Part of a small language model's weights: 8 heads of 64 (1 for keys and values), tied embeddings.
Each number is 128 + 32 x the weight over its row's rms, rounded and kept within 0 to 255. Layers, rows and columns count from 0. Numbers have three digits each. The size before them is the row's rms in percent of the matrix's.

# layer 3 MLP down (transposed), 2048x512, rms 0.058, rows 1484-1494, columns 256-383
106:126134142122113142131132107160186133074116162148099152183131159117132139153160122102113113110169142141120159096143114195165136144140150158152150140135078132178102161167142128140176138129136089118146109149149094186157089112134134176203042065133043107165077123125120079096087107101192084129159113226104118113075035140139112206118119095097185102129110191096144109137143117173088155142110
101:062182075156167123112151163123048116090107143127159179158096149118126101108124115080159109082109147118067156154157174130156111101096125138105165119083114044118113172088123137128191133168118115111175099070140104118170100112106146146142101164089137163154124107144124140104148063058150083168105131119141093132168197124141150162123086157129115158178185107151132165152182125076114182149170
097:116132157169122140092039111164129152117116202132138099137116182115131103082114087143167103173078101125074146121150132146118167072120112109175114167133122126125105144115130103082121111185156072079124066118119056095148121107127157092147090123162116097116129148131098127115132131180140130162145130176077123130095194157144172144068175093091150140122132141154138092076121164171085172135089
099:104155122123199111077118142162104100139145158109162166097118149108092156194139171159162080116106101133162117129112159087029115112127133139117112084140198171137117128167110140152073080157155144098126100091140175154135138129122141151115113122154113153089165148192087075116144133126084200096152141117149171111105056084191152150115154207139154122113087142083132155139169076068134133118132
096:105123135098174104148127111174086144156137124108132099052123150095114110143078116125128168157141133142144140112117110140105124139083089138112107155113128111165125152156118118163141117134137044113098158167079118148122126180152127122114101184111166100150081100093134146124086123159082140138111085099162104148126160143107110171133085046134173163104131106136153167158137118063118204141117
101:151135154115151109142118104083158116097121144128154192078082116108160100136083154093092092100102127174124129105108093141137177082176121180086134182120145149154090139142146161171147120104121135135119137107135151093104151199130111084062159109130074096168109118156218209091041132141186176123163110118118149093085156090113132079145153112106151138120124130098098140134110116104094157121169
109:179124111141130115120149111111141163096113109129116117184145193157140136132081089091108083084094144160152103151131166121154134129160160110061122060129115104080081127130199079114141106062155122155158161098110098220166152136155179170115130176169164116085159119148144155125137117151132162153153129135141101128137143171190134147134160186114126139193159103092093157171189174155115122121122
099:170093086099132047110113128098088130141129063114135139140071131117142122176124171172132130146121131113193104126129131109139115155138159119089111118098079094113093115063096121146110121074139105149110186124163137138148102088122065120130154132077157165118120136136115120136106139177113090167062098089151098090118093131110164070177144096172112138149157150113165116151049140132093114138210
102:152059157115155084113139154163148134149182071146111151163171172175103197188148102122075184157119136157140131148142164138068070129138197215114077041166114157177103108127153151100148099129141134110134161196149096136116087107181140145102134152216152137131151154132114107100117155122132142085132126119108079158127114122147132088117146114123145131103067084103160154191116141128126125150142
101:144087098065173171148117140148107117115107142148132090142120155120097111100143095094110158179209121137157124086128142125142154119132133139138112069157214090135208078155148156111092074138147163110167119188131135137118109144156123163158186145134105155094134070108094144092056100113144089133118190098156136158184149066117122165091130122123087140162149107144163155156232187161116135081170
106:198127189129116116056130136138157071100140125191098149110117145129075181190083097124132170165089113191122129138100178116145160129146124148160103108157162106113112114112198117139141130129118119144161137134134112114135131123097116117136038133126137198130155210156153122127070141138165129093136144097105166135171123097089060117088135141098114125079118181093142117174158102110163163076116
# layer 3 MLP up, 2048x512, rms 0.111, rows 1485-1495, columns 256-383
106:146077119154173144085138070150117136125137143156087116111099151176133105120133158103144085128146087123119099093116180109134155124106052113093099104115172125112088114084149153121095138079094095088124143083151119174143164147104162194170156155106106136125127122139147213092153130151112116171143139128141066073126124165083137175088138132135163100089087104123128136150113079123074219177098
098:198178115119158103153124088141121108130109088153150146142146105141144155114072151104061183184065130160096161093139129115078093101152057073112057123161082137118156124159085134207076122127146154103083205148130146188203103143126196132160133067086112090134163113103118094151174122094092191159159174085182105131120092134120090121142061108129080123104204117096120085135111079143122145139114
098:042181118138128103147182049122082068145085174136102136108197156125141152130143179152126141166121141134136151167116117163160156137206086102133124117132137111074106107177118111106129175108131142159140143195062141179151134124111108093131188188105128102179122108076126107137180080111113135119130140147106140099134146108109143145117116159143170090149088175150117120088139131107113155151106
101:136136106107124100153114131127148106103104137150131174133125072082179122162143112107109135108088148083147146083128148108101123076119099138135108117136122136121102045124152158055077112159104178099153113146112122098088103125135129062121074130135099076142175112135080105152120171142088141098119121097117105083159113106109104152160118128158141107145157172136113156152143118164145110160110
101:145157157112108127172107095105130129119100095168104130148140084198188118154147119146098152127123094133113089131137215172165189111083187152199125155091124145084142180122076180155155169142124150089100132109156160149103163133121119195127190146137151120126107114139132205105111082102097179106082128115132067144163131151133165114124161100172202151091118127183102084162141127122119172196146
107:116146131139099114123135133146116181154123040166082146122126103148137104164152113072144076058088124177166095121115111107072118120161063116128052158098085139134088106175087077145143127112121127086171091165146126136161102154152154155122100171107122172136089103133134165128156145125103115115202112123106073164164159124168165079121152087158170130158145139070133141181134123133107085178124
101:094211113106130161154168158198130132107155111091109153132123125089077141127172178134154065183156126126137063130174095176109125102173173068094140108146148088114148153095099112150103130051091116131035120087099143076110140132111129116160103129151188105092138129140140108063141156117162132098124163083133147127132108125219146103155192103126151144122133167122140105144088115112121149115046
098:150085070142132115103154087102090102134181127097030113139171114113073067150161148097138048145146086151073077136157177119098105134141101140141115150122126115118116128084080170152128048153160135092183111180168147042152120152099120097218119135125124127139122098107134143149151112141121146164068137143103152117162111109151101098223094066110085169133153155173083117175138092114105125135135
096:093167147145089096110063100141116102112134138119180161130097076092093109128139161158180125147098179102148165123116171104110115113119077166149115176157097155122083072119143085098182144162136121154105086103111159164134089136087125116134091098087104054181100137147100097130178129093127168166078109085115141138140143128135112130081071127148116093066158226155094118086067119184080100177142
106:126142103045072123150149075143170150092047100119126102069141147098129138143099135138110173087101164115119150121129086127058121066142119161106139115113095134114126122105136092134115074159067109079190176188109127160120094180087065103178113121117112115118106124193091125198132081135078165159212095143146133126151098066127115148102123093151181124146165130184182164191164110114109198121103
117:126136108103114083171078140188160143109090103149089150117132118137125160126164138137193112132146145164149143079038130202137163096134127138173158112131086074081142137091158118165136164065121137152181179102112125115113108161122130076134083140168137109169110170125131080127080110087160123168146149076132132116178147194170141099126091136194150119146109127146143109130099093143168143166130